Part of a small language model's weights: 1.67M parameters, 119M tokens.
Each number is 200 + 30 x the weight over its row's rms, rounded and kept within 0 to 999. Layers, rows and columns count from 0. The size before them is the row's rms in percent of the matrix's.

# layer 5 MLP up, 256x96, rms 0.22, rows 178-211, columns 64-95
106,201,231,200,201,218,233,258,195,223,172,206,210,160,195,192,224,193,237,175,172,178,231,213,188,152,167,218,196,227,193,197,272
099,219,163,204,223,155,142,133,230,207,202,225,232,222,197,146,196,218,145,199,206,192,205,201,209,173,232,166,145,198,197,146,222
107,187,172,216,248,192,203,200,174,242,171,185,240,184,218,215,192,204,168,182,200,204,196,207,177,253,231,232,198,211,174,157,183
096,183,240,160,219,203,223,179,205,224,181,261,208,219,226,223,200,233,166,220,259,161,196,152,169,220,233,213,207,173,161,241,177
093,144,182,220,204,195,169,218,259,193,162,197,193,144,189,178,213,198,252,203,187,228,191,189,203,178,231,254,160,198,265,235,174
107,144,239,221,224,188,253,214,186,261,223,239,162,253,248,165,159,224,220,151,227,182,210,190,206,201,237,188,214,194,223,267,203
093,167,257,218,250,224,250,245,178,225,227,224,213,180,197,180,214,201,219,209,209,182,241,213,168,186,204,208,253,230,237,235,193
104,225,222,167,181,188,253,166,206,206,177,159,257,205,219,183,165,242,174,215,198,203,233,195,185,227,213,193,198,271,162,201,206
103,215,205,198,225,201,195,235,178,155,241,234,209,230,208,210,189,118,242,184,214,194,175,191,194,188,187,214,241,154,240,171,244
098,143,193,188,190,168,161,208,206,260,197,185,245,227,182,226,197,276,210,205,193,244,151,249,254,163,205,208,206,207,211,208,262
103,249,157,175,192,187,199,193,242,195,210,217,167,218,192,182,221,252,211,149,223,207,178,127,233,231,204,149,196,181,172,227,157
110,191,213,257,257,169,244,188,219,193,153,189,221,258,211,179,210,270,171,191,194,219,141,223,242,205,187,169,249,260,163,222,167
104,230,242,248,220,179,230,139,191,232,213,172,148,177,163,180,255,214,188,177,189,176,179,206,206,200,153,165,242,153,209,179,258
123,210,198,184,217,214,206,166,207,233,212,231,142,193,237,140,240,215,178,195,159,193,172,189,187,164,194,203,220,233,181,237,237
099,184,188,218,201,104,230,187,245,193,208,180,208,197,241,182,174,229,196,223,241,187,220,191,189,144,204,187,204,195,214,272,181
079,217,187,186,250,200,175,264,174,206,219,273,256,169,191,204,163,171,146,204,228,196,238,243,231,171,200,173,209,193,208,205,196
106,172,213,190,220,172,228,184,174,224,170,197,165,194,184,251,183,231,167,210,292,232,194,200,213,209,206,122,195,193,177,199,175
104,234,191,210,200,178,186,178,225,150,154,183,253,187,188,234,219,209,184,224,207,208,248,191,142,240,194,188,250,216,195,153,234
106,148,258,183,187,212,248,221,222,282,182,230,142,218,192,164,218,144,182,167,164,203,151,242,176,162,215,211,185,192,204,193,162
087,269,181,238,140,227,236,186,236,149,165,218,249,199,167,206,193,147,222,210,168,234,210,195,220,216,236,142,193,163,223,142,158
095,181,183,218,189,204,198,193,229,143,189,201,247,144,206,198,192,171,213,170,197,207,209,177,167,264,149,172,167,232,260,232,207
097,205,238,222,152,213,184,197,194,241,152,189,219,204,237,241,196,180,221,192,240,161,196,187,197,193,198,218,154,196,243,157,236
104,212,219,204,238,192,215,196,187,217,174,164,203,203,192,244,253,232,173,244,220,195,222,227,244,94,184,185,207,145,233,141,208
097,211,222,208,182,195,177,248,172,217,193,194,228,202,247,207,156,175,178,176,212,132,198,181,229,272,206,195,188,229,160,156,107
098,208,181,215,137,240,138,195,179,240,227,158,162,148,190,215,218,201,198,187,159,187,174,180,219,197,228,229,181,167,285,227,219
117,256,148,230,238,212,180,190,227,243,247,217,196,195,206,140,250,172,230,201,231,223,166,197,200,227,197,179,214,215,202,180,176
109,203,177,209,210,178,161,159,229,201,168,238,215,179,169,235,137,231,218,208,244,187,266,212,186,167,177,288,150,167,165,224,201
097,157,172,134,206,226,205,200,188,185,203,162,228,129,218,162,179,208,172,170,232,143,170,195,151,186,205,181,219,144,240,147,147
122,210,149,184,220,164,176,174,187,200,266,211,203,160,203,188,204,196,220,210,233,215,213,223,235,226,215,201,196,194,160,212,191
118,209,169,177,184,266,201,264,223,142,236,210,178,178,188,265,237,209,172,267,251,194,166,181,238,228,162,206,150,177,213,177,215
093,240,233,162,106,176,213,215,218,243,186,213,210,200,179,213,211,222,235,219,137,170,231,194,190,217,209,241,191,167,204,215,201
088,201,143,189,163,220,167,163,209,215,227,187,183,213,171,199,222,178,215,184,220,124,174,247,226,228,187,236,189,207,216,207,201
096,165,238,167,171,234,248,214,182,197,196,197,171,214,259,184,159,255,211,261,150,192,204,201,237,185,167,153,216,241,161,220,217
114,224,175,214,246,217,145,186,174,240,202,145,228,229,190,212,210,218,187,217,195,179,156,152,149,187,204,232,180,216,215,204,240
# layer 5 MLP down (transposed), 256x96, rms 0.213, rows 178-210, columns 64-95
115,207,184,170,227,203,180,162,151,266,248,185,159,176,181,187,213,229,175,188,187,180,191,212,148,228,210,241,186,227,195,220,241
104,195,179,249,137,191,154,209,186,196,164,212,154,202,249,161,231,222,203,172,200,179,183,163,138,194,205,139,173,170,245,193,190
105,209,185,255,191,187,205,174,194,220,194,225,188,204,216,151,222,165,203,204,241,237,163,205,210,173,218,209,184,196,154,188,248
092,204,179,145,165,219,189,196,184,210,227,152,166,221,234,247,196,205,180,199,187,223,211,208,182,158,196,204,191,153,202,115,241
108,181,186,186,209,184,186,193,225,165,181,130,165,195,197,228,221,216,187,229,207,222,225,208,179,181,224,204,176,213,220,203,206
103,190,179,196,184,232,222,220,172,215,195,156,208,188,238,186,119,194,178,164,166,227,206,199,229,144,242,191,188,188,249,202,197
104,213,243,179,185,179,208,216,215,144,199,154,219,222,187,225,221,167,215,248,154,176,252,173,210,157,201,198,207,243,253,157,226
104,156,204,149,239,179,247,176,218,185,172,208,209,223,132,247,190,205,219,154,221,127,216,170,152,202,232,251,232,137,232,220,207
096,240,249,188,179,217,209,187,195,168,177,215,177,227,194,186,267,179,202,183,239,178,208,167,187,195,216,220,215,239,201,189,209
093,234,237,242,244,207,199,228,191,210,153,221,276,163,105,180,232,167,223,218,199,141,204,178,204,248,188,199,215,195,168,181,204
096,201,209,158,182,215,242,226,164,193,211,212,229,215,173,204,152,197,210,216,192,197,184,213,215,190,217,264,188,177,222,192,273
119,182,191,217,259,121,248,213,225,267,226,155,180,185,240,190,229,193,229,151,195,184,146,261,214,175,179,190,223,198,116,211,229
104,194,183,189,230,178,140,249,240,213,169,180,221,162,211,190,185,195,183,145,167,170,147,147,207,168,233,225,116,203,149,208,221
154,220,207,238,197,216,201,191,212,187,193,127,125,203,211,165,200,176,207,183,207,193,201,156,195,207,183,262,177,165,207,204,219
102,193,192,218,174,216,165,189,270,155,190,221,174,191,230,134,213,217,218,217,144,186,196,171,226,223,184,123,247,235,237,152,260
080,202,217,213,164,211,212,147,208,214,197,206,203,228,241,206,188,203,198,190,207,200,172,159,203,223,184,224,209,178,222,203,218
107,219,205,180,231,174,187,208,180,235,189,250,206,229,162,199,254,227,194,173,232,221,215,171,250,206,158,160,208,203,190,204,191
097,167,203,175,203,219,165,197,216,238,198,207,168,196,237,200,178,234,221,254,155,236,201,265,200,147,181,230,188,188,161,243,226
106,173,214,201,231,174,178,185,191,214,219,197,138,142,204,233,202,163,217,225,143,189,164,236,199,180,208,232,170,194,181,231,224
098,234,180,233,230,227,211,203,233,162,187,177,239,212,214,189,214,186,225,229,252,187,195,212,163,198,218,193,246,211,225,210,206
098,203,208,215,222,249,208,180,176,209,207,191,205,139,163,237,186,185,215,153,209,244,179,187,221,152,215,192,262,222,224,176,242
096,199,191,209,230,123,150,215,205,221,233,196,180,174,170,207,236,179,222,153,151,176,205,199,198,154,172,189,166,178,179,123,210
102,176,207,248,205,122,182,236,185,129,193,188,210,190,185,221,171,187,172,187,174,225,168,184,244,209,221,156,241,189,180,173,173
094,228,195,195,221,163,220,184,144,159,194,200,214,205,210,146,171,191,204,224,244,230,165,159,165,224,256,159,139,163,205,177,187
099,200,204,176,288,187,243,189,221,201,206,167,190,179,189,166,160,180,174,160,198,136,224,181,205,191,209,225,199,182,173,211,218
119,171,165,157,218,194,185,194,199,208,192,163,173,172,178,170,224,228,161,231,186,185,197,166,192,170,191,248,212,188,179,219,212
113,202,150,166,194,182,145,178,194,195,221,208,192,175,172,193,168,143,244,242,247,198,214,167,189,192,243,244,166,240,228,171,230
108,208,192,217,165,201,146,219,225,261,200,144,147,170,180,172,223,144,220,201,236,195,172,222,225,179,223,204,186,172,215,168,183
119,212,192,212,217,209,249,254,218,230,175,195,198,166,178,205,186,178,236,191,207,152,234,229,262,207,195,193,214,185,169,280,214
117,219,154,229,180,261,178,205,208,181,220,202,236,212,224,203,208,162,188,215,222,171,191,197,200,213,179,259,159,213,156,238,208
083,220,157,224,211,188,204,207,248,144,209,134,249,191,230,206,245,202,217,219,202,232,235,228,213,205,215,207,190,229,239,193,221
092,214,176,172,193,157,182,246,215,167,230,222,252,198,200,218,199,214,206,151,239,194,172,199,235,178,241,195,130,212,136,173,266
113,206,254,194,195,230,210,225,238,162,167,220,158,217,162,215,184,207,264,188,206,196,210,169,182,241,206,159,213,195,164,219,170
# layer 5 MLP gate, 256x96, rms 0.209, rows 179-211, columns 64-95
105,197,248,206,206,247,213,182,175,209,209,258,192,154,221,254,236,202,258,156,204,175,200,201,214,216,223,208,137,230,186,216,229
103,251,148,213,233,176,197,199,135,215,183,194,179,200,218,226,174,254,182,120,198,226,186,231,192,201,209,174,230,181,218,187,263
093,218,212,237,238,140,229,232,203,200,187,118,163,224,207,174,206,162,218,167,239,210,234,206,218,207,195,223,143,190,169,208,211
093,174,205,203,246,170,175,204,177,148,170,221,185,183,191,168,195,198,205,146,198,223,209,142,235,180,166,169,149,178,219,146,171
095,237,161,214,198,225,210,186,176,178,185,139,238,172,253,249,217,192,142,166,162,150,169,167,194,168,183,199,207,214,218,178,194
094,175,211,232,196,259,247,219,185,151,241,180,184,178,199,172,228,203,199,207,208,203,213,154,193,167,139,244,252,162,192,239,191
107,210,203,228,166,158,216,201,205,194,147,204,159,238,213,201,175,200,179,201,171,161,213,218,163,235,208,187,157,168,232,255,176
101,194,191,232,201,190,261,177,201,193,191,145,190,208,167,178,206,189,172,169,183,184,192,223,197,212,130,205,241,181,227,181,159
087,207,181,192,223,174,173,176,202,232,204,171,153,157,168,157,216,170,167,220,253,151,197,235,152,212,243,160,198,232,157,183,201
098,220,192,187,241,164,176,234,214,208,223,131,206,202,218,175,221,177,225,150,177,183,227,201,229,167,222,182,206,215,179,230,167
119,222,203,155,197,219,241,192,192,198,191,130,221,197,182,207,236,182,173,251,220,208,218,191,214,187,205,158,152,227,234,223,228
095,168,181,214,204,185,225,219,218,262,178,169,188,164,226,234,215,227,196,147,184,178,192,176,234,183,217,175,157,183,212,180,256
118,204,219,169,178,200,232,182,274,241,196,289,183,202,222,169,209,229,196,194,196,221,175,222,188,184,199,209,228,238,150,242,195
110,145,177,207,233,221,210,212,253,185,217,130,244,171,207,149,213,257,194,197,211,174,180,201,149,186,252,223,166,186,221,223,201
086,205,233,216,231,187,167,157,161,167,152,228,240,242,235,167,200,194,187,166,193,200,197,179,201,251,150,191,197,209,197,225,212
110,215,133,263,179,175,228,204,246,189,188,219,250,232,194,149,228,176,239,203,146,162,192,250,180,192,219,229,200,179,226,245,190
099,208,159,178,155,175,163,173,204,189,184,207,216,173,194,220,223,235,255,186,200,181,251,224,178,170,179,173,257,166,236,219,192
101,184,203,185,263,162,241,209,208,211,211,199,174,223,241,156,165,203,134,179,217,202,126,167,227,199,243,205,159,246,206,187,193
099,167,174,251,260,149,186,209,248,158,261,188,203,180,222,207,242,200,220,187,219,208,192,167,189,186,165,224,254,205,187,237,200
098,199,198,142,177,225,200,193,223,246,229,185,152,239,227,186,197,221,181,166,211,156,214,183,212,141,196,260,206,224,183,195,251
103,199,152,224,200,157,135,211,224,192,238,156,244,163,190,167,213,239,222,233,175,188,193,169,224,135,191,198,228,184,218,236,209
109,225,153,195,228,162,224,186,206,178,211,149,197,234,164,172,205,245,227,255,207,195,204,186,152,165,208,196,218,206,193,205,203
101,210,202,242,235,213,179,159,211,197,198,278,230,218,171,208,214,186,202,184,257,169,192,153,194,202,171,184,291,235,238,210,228
106,207,172,186,227,226,142,144,264,262,212,166,245,215,163,193,198,231,174,181,170,196,199,190,222,175,201,245,260,171,164,250,196
113,244,224,159,247,212,177,140,214,238,202,221,211,251,198,157,234,186,167,201,163,210,202,247,194,247,170,236,206,225,238,233,196
110,200,188,222,173,208,247,241,188,229,232,180,155,189,229,213,178,145,220,231,165,222,253,215,146,193,182,168,204,268,228,234,187
096,138,176,141,198,197,158,212,223,235,199,231,189,188,197,167,214,202,181,206,183,145,179,204,168,178,229,131,173,155,238,160,228
122,204,127,166,231,243,192,241,185,214,225,221,216,233,201,151,199,264,217,186,206,232,190,176,180,186,209,188,192,182,224,179,234
114,220,203,221,218,151,135,179,274,177,187,199,191,193,202,197,159,229,152,186,216,214,218,220,216,157,259,198,178,245,234,241,189
089,210,226,199,169,194,217,237,160,214,222,228,281,217,181,158,210,197,216,175,205,211,209,152,261,200,227,179,238,247,234,187,183
095,189,258,237,207,206,198,217,208,235,225,164,239,220,210,236,179,243,161,202,204,219,231,163,203,120,152,140,223,213,191,205,202
107,172,207,184,153,183,228,175,191,245,219,174,201,178,222,159,273,231,272,196,174,219,208,212,224,165,196,238,207,239,208,205,225
101,221,201,214,168,191,169,231,247,167,200,200,208,179,231,201,204,159,177,253,157,184,146,272,228,208,198,191,178,242,250,204,199